config.yaml
n_head: 2
qk_norm: false
bias: "all"
tie_embeddings: true
init_std_qkv: 0.0442
init_std_down: 0.00683
grad_clip: 0.5
batch_tokens: 16384
Each number is 128 + 32 x the weight over its row's rms, rounded and kept within 0 to 255. Layers, rows and columns count from 0. The size above them is the row's rms in percent of the matrix's.

# layer 4 MLP down, 128x512, rms 0.048, rows 0-48, columns 448-511
size [103 102 104 102 101 101  92  99  96 102  93  97 104 109 100 101  99  99  95  99 101  99 103 107  87 102  97 111  95  98  97 102 101 103 101  97 101 110  97 105 102  97 102 103 106  99  94  93  97]
[[ 68 147 132  82 118 141 124 179 109 103 115 136 151 125 111  93 232 163 151 158 148 178 129 142 121 107 132 113 117 143 155 104 120  83 106  71 181 155 159 104 101 128  97 135 129 187 152 115 129 152 159 200 151 157 152  53 148 134 139  60 171 103 103 111]
 [132 135 183 140  67 143  78 139 156 136 181  44 109  90 111 138  58 136 109  84 131 151 134 126 142  85 110 129  78 136  75 102 158 165 156 119 141 207 137 108 107 146 100 153  71 163 156 137 111 137 139  97 131 141 116 173 169 120  64 119  84 128 123 124]
 [168  62 147  85 123 147 132 144 172 113 122 124 126 133 116 148  62 136 126 119  98 152  65 189 127  87 172  92 147 123 110  91 147 140  66  82 115 133 125 170  71  92 123  89  63  93 161 138 165 153 112 119 104 107 196 153 104 123 150 114 115  94 123 175]
 [ 85 157 113 106 131 132 187  89 142 144 141  84 127 150 150 133 131 138 174 156  76 110 111 128 166 141 112 145 152 213 189 112 148 133 103 146 120 181  88 133 145 122 139  94 174 163 177 190 100 108 120 127 164 127 135 163 148 100 120 135 169 102 122 169]
 [148 163 117 146 111 158 129 102 141 201 119 110 122 128 146 131 163 125  75  89  85 105 177 110 116 133 147  68 152 101 128  91  99 175 147 134 137 137 128 119  79 129 126 153 197 147 140  86  65 145 116 156 109 150 191  65 167 147 194 112 176 144 116  86]
 [105 155  86  94 114 101 177 194  62 158  81 185 101 147 140 183 145 128  70 113  95 202  39 173 107 129 113 119 185 160 166 169 132  84 124 131 155  55 136 105 175 160 151 117 135 165  21  88 155 124 135 116 121 137 125 145 135 150 105  67 103 114 133 130]
 [172 121  87 125 116 137 115 106 173 142 110 170 151 181 109  78 124 131 121 153 146 167 125 116 106 160  79 178 133 125 161  99 135 201  80 163  88  44 103 161 100 114 117 133 132 126 161 160  97 158 145 134 158 147 128  69  87 127  75 102 124 145 175 107]
 [134 132 113 110 118 132 124 169 136 161 108 134  99  54 149 114  92 101  57  76 136 136 190 128 110 114  69 124  90  71 137 164 108  83 153 126  63 136 117 130  75 138 146 201 163 212 109 115 134 130 100 171 104 118 147 154 105  51 149 193  95 113 169 164]
 [ 85 130  74 135 181  77  88 101  77 151 163 151  94 137 168 134 120 125 141 157 136 127 108 114 132  86 129 134 149 104 149 178 102 124 164 123 141 117 120 142 119 134 101 165 152 175 142 176 176  85 135 128 114 150 142 140 131 104 110 116 193 152 191 156]
 [113 130 125 118  61  80 160 184 115  58 103 137 115 167 135 110 113 129  68 140 130 137 148 130 143 124 100  96 103 151 117 101 122  69 165 177 167 111 130 170 184 140 190 115 168  56  91 109 142  85 180 143 101 151 135  96 118 167 120 158 132 140 139 145]
 [115 126 168  99 126 154 194 129  96 148 163 178 172 167 101 147 109 121  97 128 109 106  87 150 117 146 116  93 127 113 145 141 154 164 130 112  80 168 163 115 122 167 201 182  78 126 147 110 101  76 146 189 130 162 149 110 145 170 123 125 139 144 139 167]
 [134 118 113 102  80 149 158 116 115 194 120  94  80 169 169 138  49  93 177 186  98 139 109 186  89 158 135 122 133  97 124 121  88 142  72 112 126 120 144 147 153 113 140 157 159 164  77 115  90 134 127 101 119 130  63 152 254 123  86 149  98 118 168 102]
 [165 105 124 122  73 126 136 162 134 147 121 116 129  99  82 158 138 176  77  47 128 107 106 184 181 142 140 155  90  93 141 143 137  64 135 148 101 107  95 108 185  96 134 165  50  89 180  79 144 133  80 110  62 117 143 134 136 136 152 136 137 117 137 116]
 [ 87 139 121 190  78 179  97 146 150 179 121 115  90 140 165 134  93 164 102 162 121 172 107 112 125  89 134  88 117 131 129 121 129 215  97  61 123 128 153 139 114 154 111 136 114  99 157 135 128 190 126  73  82 144 149 199 171 112 117 175 134 156 125 141]
 [107 122 123 166 131 116 181 135 169 169  77 131  72  99  89 105  87 128  85 128 157 162 130 123 136 149 154 133 127 146 104 106  85 107  90  66 190  83  67 128 113  85 104 115 131 132  56  98 199  85 119 158 142 140  80 112 156 149 105 146 194 166 136  91]
 [ 84 118 119 125 122 117 163 157 136 100 118 111 141 127 128 100 144 170 119  93 133 155 106 133 115  97  90 138 154  71 178 122 114 116 170 128 102  69 105 125 126 115 126 128  86 128 152 100 156 159 121  98 107 169 141  76 128  74 110  96 140 139 146 133]
 [ 71 118 118 129 136 154 108 172 137 157 123 139 203 115 108 134 111 115 174 119 116 145 187 145 128 139 157 138 147 144 177 107 145  71 129 149 115 159  71  93 103 130 140 134 140  39 151  97  61 135 147 148 142 154 136 134  74 140 108 144  88 158 108 152]
 [148  60  93 192 119 116 194 122 133 130 145 131 112  84 206 114 124 129 150 106  85 144  65  57 117 124 151 112 143 124 141 152 122 151 111 107 146 130 123 151 178 140 122 139 176 128 135  95 168 125  59  72 115 111 123 125 116  87 161 140 157 165 177  66]
 [ 84 110 128 150  89 155 124 132  94 155 153 100 142 123  84 115 109 140 115 131 117 117 150 106 136 113 170 184  88 139 124  98  78 147 131 117 142  97  49  94 111 158 167 134 114 114 100 109 142  84 144 165 133 125  97 140  38 110 105 116 152  63 144  42]
 [105 126  79 139 119 152 129  66 153 165 150 171 122  83 120 197 152 136 166 140 120 124 138 114 123 128 150 106 120 115  29 158 126 142 114 135 153 160 106 146  95 110 125 158 164 157  58 153 188 150 101 106 143 104  89  71 133 170 134  30 157 144 106 150]
 [ 93 133 137 160  79 137 158 185  90 137  97 126 109 102  82 145 101 155 111 127 162 104 142 150 106  78 111 170  98 204  62 160 116 133 129 136 150  87 112 152 150 125 126 112 138 212 130 139 201  59 156 154  87 139 116 159 146 130 108 160 136 136 109 118]
 [ 79 111 140  14 145 124 153 118 204  53  80 128 113 109 168 127 129 190  91  99 122 114 147 136 151 121 132 118 109  75 141 113 106  86 173 106  82 126 106 167 169 136  33 131 166 142 160 124 128 107 124 112  66 155  68 167 144 116 109 122 152 100 108 132]
 [ 92 114 112 176  89 166 136  90 104 167 155 104 135 161 113 109  71 149 128 172 118 166 146  53  86 126 137 159 191 181 176 156 155 174  97 162 142 188 113 135 155 119 130 126 129 144 192 136  77 134 158 119  90 177 114 168 101 153 117 145 173  98 125 133]
 [149 196 117 128 169 130 115  96 151 146 136 107 120 107 153 171 136 182 135  58  57  70  57 202 152 113 130 152  77 179 106  59 105 176 159 121 165 126  81 201 102 115 117 127 124 117  87  50  81 132 125  94 148 101 149 131 113 136 104 103 119 107 174 178]
 [165 126 155 141  81 150 127 122 111  86 153  97 193 137 116 117 142 140 142 173 119 128 171  80 144 101 126 139 210 113 164 123 203 149 142 177 118 140 121 147 124  82 152 143 128 127 183 153 134 179 108 156 160 163 192 103 109 148 154 107  96 153 122  95]
 [179  98 191 178 100 163  88 119 150 155 117 133  98 120 148 131 151 129 157 163  98 142 156 145 198 143 118 137  88  65 150  86 123 111 132 145 152 108 121  95 149 122 107  95  43 162  95 148 175 161 130 140 107 106 132 159 158 143 146  86  59  91  72 132]
 [ 78  88 102 142 118 170 147  98 178 133 121 104 126 159  87 140 162 137  92 128 149 100 110 110 106 159 175  69  51 143 128 126 182 168 131 126 127  94 132 108 114 148 128 120 131 152 223 104 172 145  81 119 123 119 173 121 208 102  88 131 117 136 156 115]
 [181 135  69 100 153 169 105 129  87 174 105 107 125 186 171 123 205  65  69 117 141 139 211 175 149 135 144 172 111 124 151 129 186 163 139 137 113 126 153 132 143 101 122 147 145 149 118 139 141 173 134 111 182 135 181 113 155 150 141  75 122 148 139 152]
 [135  39 147 178 107 148 100 106 185 119 122  84 172 126 128 146 137  69 124 126 136 139 103  82 111 134 162 150 190 100 120 160 131 147 130 219 182 131 133 172 126 135 132 139 139 153 140 110 143 106 123 100 176 164 112 155  77 195 147 122 139 178 109  77]
 [187  68 206 103 127  64 149  44 167 134 125 153 116 169 158 154 150 145  98 122 151 118  79 147  95 112  53 166 147 147 176 114 134 209 112 116 116  56 136 112 147  53 113 108 153 112 186 119 130 156 130 113  76 110  90 149 159 145 128 116  53 159 139 153]
 [114 149 158 114 123 149 128 112 136 168 171 114 137 155 148 141 119  35 164 124 122 136 152 144  95 111 141 125 143 127 168  68 119 102 131 169 139 141 170 121 140 126 145 142 109 124  88 129 153 120 176  71 135 115  95 192 167 152 134 121 138 188 115 175]
 [173  92 141 117 154 125 147 139 154 145 149 186 121 149  76  83 154 148 153 170  96  95 114 139 107 113 126 113  97 127 124 166 118 114 136 155 139 153 162 135 175 191 118 131 175 118 156 171 134 110 195 118 140 169 142 171 141 120 123 146 122 132 123 131]
 [ 96 108 129 182 130 129  79 108 103 133 131 109 119 101 135 130 122 102 117 141  88 118  93  95 139 114 174 139 125 137 143 182 110 167 131 117 136 216 125 122 144 127  93  31 142 116 255 147  97 113  55 142 113  98  96 136 164 129 114 146  72 115  98 150]
 [166 129  77  82 147  88  92 139 137  92 136  82 161  97  92 140 107 111 100 151 138 121 118 153 121 125 134 162 100 105 146 124 148 112 149 161 150  73 140 121 131 136 129  73 110 111 113 121 141 127 153 105 103 179  98 135 182  68 143 135 146 147  74 139]
 [118 151 129 115 141 127 113 179 176  81 114  37 151 139 175 201 162 149 160  91  91 102 139 122 141 128 164 133 137 124  97 165  90  97 155 112  83 167  94 114  60 124 115 129 109 154 104 111 120 145 144 185 137  82 110  91 131  97 138 132 128 184 159 196]
 [183  87 116 155 118 115 134 123  93 108  72  94 174 153 139  97  81 154 134 132 128 119 139  60 131  75 148 141 114 118 128  69 117 179  65 171 143  75 101 126 129 135 130  83  74 149  90  73 183 138 170  71 124 145 120 127 141 131  97 180 121 145 125 132]
 [ 92 140 125 121  93 117 121 133  79 146 146  90 139 184  91 144 133 126 131  96 127 126 108 144 170 191  80 119 132 167  73 145 150 119 115 133 129 111 182 122 152 154 116 130 196 160 135 119 129  82 202 116 130 161 131  61 134 194 166 181 124 109 109 176]
 [114 189 155  41  78 120 155 137 118 134  41 140 169 114  99 126 145 107 120 100 102 124 132 170 112  97 120 121 126 152 131 144 105 140 125 155 113  76 106  85 116  96  94 103 121 162 134  99  83  70 109 130 152 102 178 123 123 159 133 119  77 125  93 148]
 [ 62  68 165  71  54 141 188 200 120 180 124 172 131 123 139 137 139 139 124 157 133 109 147 126 160 115 101  37 126  84 111 103 172 186 153 137 108 138 190 129 112 156 127 139 137 108  98 141 127 126 128 115 144 151 138 120 159 137 119 115 137 126  88 113]
 [136 186 132 101 177 150 138 134  57 130  80 137 171 141 168 145 154 148 129  89  89  98 184 140 116  26 158 127 143 181 106 177 115  85 129 108  89  97 115  83 139 151 151 155 120 131 181 124 117 114  49 118 111 206 118  80 137 120 125 119 127 142 143 144]
 [ 82 135 157 105 119 141 102 133 120 150  95 140  99  99 111 127 121 123  91 110 161 126 168 109 123 131 173 158 119 128  49 151 122  75 145 136  91 125 122 161 127 164 146 118 143 118 137 136 126 137 130 163 118 182  73 147 163 133  81 154 203  81  66 151]
 [150 100 125 151  77  96 112 158 123 166  85  88  77  94 139  93 126 108 130 100 159 149 151  61 136 194 114 149 163 116 198 119 155  83  98 127 148  90 132 155 124 125  81 156 135 128 175 175 112  82 148  67 122 138 108  72 127  86 218  88 148 171 109 112]
 [123 132 150 122  75 108 131 130  75 143 168  70 113 106 129 125 105  96 204 159 126 141  90 101 119 132 112 137 101  90 185  98 112  75 141 130 164 143 138 106 128 113 114 141 133 159  73 170 128 124 100 155 131  79 139  99 123 182 115  47 129 117 122 101]
 [145 150 126  89 107 129 139  76  80 158 192 111 162 147 121 147  92 120 139  97  61  99 106 114 141 102 141 114 155 150 113 113  69 113 124 154 126 124 105  94 114 140 115 115 161  72 115 108  45 107 128 119  55 106 140 119 146 136 135 171  58 130 150 157]
 [164 109 146 173 190 115 167 189 123  85 123  98 117 125 126 169 128  77  75 137 140  91 150 121 117 116 122 120 146 154 122 125 114 137 149 114 153 121 169  99 170 178 125 134 132 164  95  79 152 132 126 192 145  82 131 181 115 158 121 153 141 154  81 155]
 [125 147 154 168 206 132  76  89 146  97  83  98 106 118 152 158 129 134  76 151 112 158 120 122 155 100 123 114 152 166  80 118 136 160 111 114 130 150 154 124 151 176 204 127 114  81 130 108  81  85 157 159  92 109 166 114 129  75 133  53 134 165  80 117]
 [150 129  84 196 183 128 121 153 124  68 105 149 151 133  98 151 105 158 117 156 101 125 120 139  97  95 141 135  97 103 102 166 127 177 152 151 158 141 129  89 118  84  68 105 145 121 110 129  85  88 139  98 185  75 130 116 173 135 135  88 132 138 111 119]
 [101 162  67 104 145 115 176 160 118  97 116 139  81  76 155 142 123 127 127 106 123  97 108  76 132 130 136 107 109 104  97 148 149 177  64  90 121 107 116  99 108 112  70 110 102  70  69 122 171 164 141 107 107 129 112 118 109 122 162 134 109 159 106 122]
 [167 134 104 132 117 136 153 156  90 112 119 115 205 141 159 120 163 134 137 167  87 139 111  88  81 109 134 140  59 155 140 114 115  89  78 177 115 109 193 131  78 100  98 152  94 124 107 140 121 171 145 176  52 128 127 174  94 139  98 145 194  94 217 106]]